python train.py --intermediate_size=320 --positions="rope" --tie_word_embeddings=true --init_std_o=0.0 --init_std_down=0.0 --optimizer="soap_variant" --learning_rate=0.00743 --lr_head=0.0169 --schedule="wsd" --max_seq_len=128 --doc_mask=true --max_steps=3322
Each number is 128 + 32 x the weight over the matrix's rms, rounded and kept within 0 to 255. Layers, rows and columns count from 0.

# layer 7 attention value, 256x128, rms 0.0908, rows 32-63, columns 96-127
[[156 131 120  92 108 144 136 154 109 115 141  86  78 121  80 129 145 182 122 140 102 102 163 175 245 154 108 203  89 133 133 167]
 [124  93 145 128 105  76 116 160  94  84 127 123  88 159  82 157 153  97  55  79 182  72 120 113 153 145 152 152 106 155  95  96]
 [ 94 141 166 100  85 120 175  94 143 213 201 160 166 115 128  77 111 213 134 138  73 131 129 114 130 130 126 153  72 141 152 140]
 [169 120  90 109 112 132 112 159 119  44 109  86  95 163  97 168  98 119 112  76  55 148 157 185 130 152  75 133 226  84 173 130]
 [ 61 101 130 200 174  61 129 106 106 207  75 163 124  74 114 118 109 157  99 116  94 129  92 142 198 164 193  67 128  98 117 170]
 [111 146 191 113  84  99 112 140 105 134 149 126 122 181 141 177 105 109 134 166 203 134 113 103 102 112  43 150 151 181  51 140]
 [104 108  88  89 185 175 104 154  72  88  80 206  88 167 155 109 124  96  93  71 144  58  90 128 137 129  69 142 179 139 124  88]
 [203 136 104 213 115 155 113 113  97  88 169 182 129 145 141 173 101  77  44  83 114  83 168 161 155 180 127 214 119 135 147 136]
 [131 103  93 207 147 134 118  79  79 164  93 128 145 130 131 163  97  70 131 111 200 184 170 121 120 135 135 215 132 122 106 141]
 [134 149 122  79 183  84  85 143  79 144 140  79  94 117 135 149 144 173 144 147 139 160 193 126 151 120 136 179 146 126 119 212]
 [103  55 153  96 168 132  64 166 164  91 136 138 212 124  44 152 161 103 155 210 139 212 134  40 131 172 176 130 120 150 188 129]
 [156 142  35 163 102 111 150  64 123 116  44 147 188 121 156 129 112 164  27 113 176 119 152 136  86 104 114 121  62 141  93 169]
 [ 99 160  93 205 105 133  97 245 189  92 163 123 139  96  99  75 105 189 153 168 172 132 161 181 144 116 135 162  60 105 233  97]
 [110 167 192  75 132 162  80 128 119  58  89 148  79  99 112 140  93 119 166 146  85 121 123 101 162 167  96  81 126 157  30  70]
 [212 117 136  95  82 134 127  96 143 121 123 156  95 145 120 118 121 145  68 102  96 115  57 108  98 122 121 152 150 121 139 113]
 [104 191 144 111 150 113 127  65  88 108 148  88 138 102 133 106 145 159 121 147 147  85 117 118 125 150  60 117 128  76  33 103]
 [170  70 114 163  81 112 150 108 198 142  88 153  80  81 110 103  89  63 147 127  72 129 136 134 121  99 125  41 113 108 143 151]
 [142 127  94 139 148 117 123 158 125 100  98  95 113 138 142  79 168 115 129 103 114 119 113  85 120 119 124  99 129 142 135 136]
 [183  91  82 133 174 145 142 143 183 198 101 165 154 128  87  99 135  86 197 105 110 169  96 219 113 210 135 126 165 172 205 163]
 [ 83 150  91  80 148 134 104  84 205  87 103 198 187 110 133 106 100 140  91 143 162  91 111 104  31 132 138  85 124 128 130 139]
 [168 156 195 137  79  94  76 111 126 161 124 115 128 102  98 190 150 214 181 130  71 142 137 150 122 115 145 205  90  97  95 158]
 [144 105 124 155 211 133 121  95 134 144 140 187  93 101 125 114 125 160 131 159 112 137 137  64 167 193 104 165 130  60 112 136]
 [207 113 148  95 155 181 136 166 142 147 110 140 110 117  99 115 115 146 182 146  34 107 138 158 129  99 141 208 141  95 102 133]
 [136 123 117 113 131 151 117  69  96 127 103  98 155 115 134  85 124  86 109  97  38 119 152 103 137  71 109 112 141  70 158  81]
 [123  85  92 171 116 104  89 139 148  51 163 146 110 100  98 129 134 147 103 129 110 115 121  86 101 145 106 165 171  86 138 215]
 [ 99 163 111 177 116 123 202  77 118 155 160 191 180  87 164 110 171 107 151 177 166 105 100 106 133 116  82 190 155 108 142  86]
 [136  96 110 112 114  99  84 109  78 102 180 102 180 183 127 140 116 178 151  92 166 105 148 176 138 107 157 175 207 118  97  59]
 [144  91  47 146 189 185 138 150 130 180 167 116 158 103 146  99 108 151  86  89 142 149 105 115 149 106 107 155 124 139 137 130]
 [113 138 131 130 116 112 162 144 228 112  44 129 109 184 130 142 103 123 138 119  40  93 103 141 170 107 147 154 158 155 140 147]
 [ 75 148 120 204  54 168 125 139 119 115 117 106  92 123 165  86 159  75 178  95  87 127 185 200  66 203  90 124  95  99 106  72]
 [136 124 116 147 162 129 100  97 149  93 130 152 152 101 144  85 141 116  90 155 127 122 139  97  96 115 110 167 195 156  94 131]
 [144 169  99 153 143  94  84 142 113 184 112 161  81 122 122 131 152  59 185 115 119 189  59 117 144  54 101 138 209  91  93 131]]
# layer 7 attention output (transposed), 256x128, rms 0.142, rows 32-63, columns 96-127
[[118 111 124 108 173  22 115 152 107 118 109 125  45 123 138 159 180 129  92 198  74 102  73 115 111 133 171 173 101 119 124 118]
 [ 97 117 161 102 101  26 130 115 103 107  83  83 127  96 150 107 134 125 123 120 139  58 153 137  87 145  98 132 150 157 133 116]
 [175 154 139 146 140 101 122 137 152  36 192 137 116 124  88 169 105 121 115 135 113 104  83 105 181 125 129 189 138 149 153 159]
 [ 42 147  52 137 118  89  98 116 153 128 122 123 160 155 200  90 141  90 168 165 123  98 190 155 149 152 135  75 235 106 109 181]
 [145  87 164 144 103 157 222  59 118 145 156 113 132 123 166 159 132  47 154 132 105 125 136  57 145 166 237  81  80 169 198 140]
 [132 114 124  92 141 146 121  72  86 177 120  81 138 128 131 132 143 148 164 216 198 142 167 101 146 118 134  69 166 187 140  88]
 [115  95 150 108 157  88  96 161 137 136 140 176 138 165 150 108  81 136 125  40 148 107  84 169 121 180 104 131 144 173 104  80]
 [158 158  49  84 146 135  61 171 114  94 117 149 125  81 156 132 107  95 120 151  84  92 161 126  47 120 155 182  88 114 103 203]
 [ 95  47 174 112 126 129 108 108  78 114 121 102  70 131 143 143 123 111 164 144 110 144  75  93 139 164  69 156   2 106 116 155]
 [ 89  79 102 142 158 177 135 105 126 141 155 121 134 178  69 138 185 134 115 193 145 208 137  73 121 126  78  91 147  99 106 108]
 [152 149 184 108  88 120 158  75  96 142 136 110  87  90  96  51 122  84 154 160 229 136 155 101  87 152 134 124 149  69 187 151]
 [178  92  92 181 148 112  91 148 147 147  72 148 106 125 152 173 140 133 115 122 110 123 127  87 167 109 125 208 112 146 149 171]
 [137 172 115 113 126 145 133 126  81 121 109 132 124 107 112 134 153 178 103 169 114 117  52 155 125  49 144 146 146 131 145 157]
 [136 101 126  87  57 180 119 112 165 133  89 154  76 117  82  85 161 181  90 150  99 143 133 147 121  96 194  67 138 162  75  87]
 [133 138  55 105 143  14  79 138 160 107  92 180  99 184 104 145  86  89 167  66 122 138  93 100  89  76 198  70  66 176 117 146]
 [173  90 138 116 128 100 217  73  90 140 142 151 160 125 116 132 131 108 100 121 129  92 182 174  81  97 124  96 146 142 128  99]
 [133 135 171 135 109 203 197 207 150 126  98  98 133  97 138 216  71  98 112  98 140  82 177 135 159 138 129 154 125 154 139 160]
 [131 121 142 136 134 157 129 152 106 105  61 116  59  99 190 101 144  14 131 193 115 123 155 134 214 116 198 156  90  85 117 143]
 [197 148 124  91 115  61 141 105 169 128 128 157 176 186  84 127 145  46 183 122 110 160 136 110 200 154  92 165 118  57 194 130]
 [142  92 164 144 145 139  90 159 147 126 187  87 118 123 116 121 113 144 137 103 135 174 161  81  97 144  72 129 169 185 119 170]
 [ 99  76 186 107 134  91 121  88 147 117 200 116  53 111 117 190 133 182  79 123 170 120 114 119 119 114 158 135 146 144 172 149]
 [180  69 149 161 160 127 150 112 115  60 134 200 132 174 127 133 107 128 188 149 108 188 129 108 144 160 120 145  47 153 105 118]
 [ 59 144 149 133 153 160 141 211 175 185 137 121 101 171  75 215 161 155 200  91  76 123 106 110  58 101 119 155 175 201 113 157]
 [141 129 179 164 158 171 152 162 139 162  75  91 106 104 156 132 166 128 154 115 134 100 195 139 133 122 114 102  65 154  95 149]
 [116 121 118 170 157 169 103 136 108  96 141 111 103 124 119 124 142  96 137 132 120 129 128 126 173 110 114 111  64 180  92 164]
 [136 140 153 149 166  84 201  93 123  99 120 209 173 112  90 119 128 150 129 153 154 122 113 127 128  89 108 197  63 154 158 122]
 [167 158  92 118 180 157 116  76 121 126 154  94 128 114 117 155 116  87 153 211  98 108 155 165 132 109  60  81 150 114 147  77]
 [102 114 105 146 123  72 182 149 138 162 135 131 101  54 180 111  67 119 121  79 119 125 130 106  81 118 129 126 126 157 179 131]
 [153 111 171 136 109 159 172 184 172 114 137 104 134 121 182 129 149 115 196 149  97 143 120 148 156 152 146 144 162  60 119 115]
 [ 46  54 106  83 117  71 147 107  86  64  71 103 115 104 133 134  84 231  95  93 184 113 142 154 193  83 123 117 153 163 127 121]
 [179  87 110 173 147 152 132  77 148 122 153 171 116 148  90 102 159 144 174 118 130 174  71 151  95 145 146  79 171 187 147 144]
 [116 160 129 129 121 179 182 150 121 164  94 122 145 121  47  99 101 147 157 136 156 108 104  99 231 138 150 105  87  61 156 127]]
# layer 7 attention query, 256x128, rms 0.0999, rows 64-78, columns 96-127
[[ 93 107 184 106 124  94 121  89  89 203 101  82 100 136  95  93 178 101 127 122  87 113 134 132  82  85  77 135  99 164 104 129]
 [128 161 169 128 127 132 126 123 126 167  90 122 144 160 110  97 170 111 132 114  89 118 110 125 110  92  82 143  82 102  77 138]
 [ 96 117 106 124 131 141 120 113 172 119  89  57 109 123 141  99 106 116  85 121 139 142 137  87 171 151 162 104  93 133 188  74]
 [125 165  65  76 160  87 141 164 122  67 162 150 102 125  99  60 154 162 162 120 180 104 113 151 123 111 147 120 146 113 148 155]
 [143  99 167 105 152  71 106 126 105  96 141 156 112  87  56 164 156  94 118 170 146  77  60 137  72 113 126 114 131 170  75 103]
 [146 120  80 127 140 147 159 112 136  79 173 128 168  91 113 165 151 102 170 150 139 117 150 130 128 128 109  76 149 148 142 177]
 [158 126 139 133 110 124 115 133 106 113 160 108 131 109 173 155 118  67  90 107 125 137 165 157 110 156 147 155 121 121 113 237]
 [ 99 136 134 156 155 175 136 129 173 126  91 127 153 127 107 109 156 149 113 204 119 122 141 106 117 140 114 150  66 153 126 159]
 [ 89 116 124 109  87 126 151 127 118 166  74 103  91 189 128 107  90 142 135  93 155 114 159 125 159  83 129  78  79 124  68  98]
 [ 95 111 112 121 122 129 133 149 110 121 189 128 140  91 130 148 121 131 120 164 155 103 104 135  90 147  59 148 127 107 144  79]
 [108 155 168 112 166 155 128 135  77 131 157 101 142  96 167  67 141 100 112  88  97 148 162 177  62  79 204 120  88  89  40 136]
 [ 84 112 139 146 108 148 100 134 153 146 118  96  78 153 163  96 164  97 143 120 148 136 136 102 153 163 122 137 135 135 120 144]
 [164 130  92 105  85 203 112 134 162  59 189 160  89 126 134 141 153 122 192 138 175 134 109 189 119 153 115 184 125 113 217  61]
 [155 103  53 152 134  92 118 137 185 158 153  70 117 131 144  95 137 128 153  98 137 134 139 108 168 114 127 154 153 165  72  75]
 [ 59 144 132 117 154 136 122 127  66  83 170 137 107 176 175 109 133 113 104 173 164 104 113 125 143 154 122 123 119 167  57 134]]
# layer 7 attention key, 256x128, rms 0.104, rows 64-77, columns 96-127
[[149  57  81 145 114 157 132 179 178 126 141 141 159 160 122 119 145 139 128  99 107 140 112 126 158 142 131 118 157 116 174 142]
 [ 90  89 127 107 133 170 122  95 162 178  89 124 121 131 124  99 144 153 115 121 106 184 108  97 156 164 189 119 137 115 137 160]
 [135 125 136 118 116 109 124 122 181  91 138 114 105 123 118 164 115 104 123 118 110 115 140 136 142 136 153 143 141 125  93  84]
 [120 146 149 151 137 163 158 126 102 112 138 131  92 173 173 206 109 150 132 136 129 209 134 118 134 159 171 102 135 136 155  86]
 [145  88 143 112 167 155  64 134 132 155 133 129 111 141 105 142 167 114 132 127 123 148 115 125 119  75 139 156  93 122 149 176]
 [121 134 123 108 113 143 138 146  87  95 178  89 145 128 143 182  95 158 151 156 118 125 137 117 106 137 158 111 165 147 193 128]
 [ 67 149  99 138 127 131 147 117 122 188  98 155 128 154  69 177  92 139 129 141 135 115 149 100 162 152 168 147 115 153 117 190]
 [100 199 142  97 129 159 150 101 144 137 138 131  70 125 217 110 104 176 129 193 135  80 103 153 125 114  98 125 109 107 204 157]
 [157 177 119 109 160 138  76 129 133  84 149  81 125 137 159  99  79 177  93 132 188 153 180 192 143 148  83 148 135 109 198 163]
 [105 133  73 107 124 145 159 128 138 140  80 173 153 147 226 192 152 123  85 102 145 157 114 166 121 104  95 165 129  98 152 105]
 [152 153 110 164 167 123  92 112 172 103  66 142 167  74 119 175  97 178  97 154 161 171 159 171 137 108 108 127 102 104 207 107]
 [ 77 151 124  95 134  74 134 102 113  72 121  78  87  70 200 128  74 176 165 107 167 148  76 141 149  70  80 153 159 124 119 144]
 [ 77 133 157 145 165 238 113  90  84 139 123 135 118  79 141 201 101 101 111 165 145 114  82  85 106  87 103  91 105 112  95  66]
 [101 104 114 141 149 100 123  96 152  82 129 211 162 112 144 134 149 117 117 161 135 114  91 179 110 140 117 181 132 108  70 119]]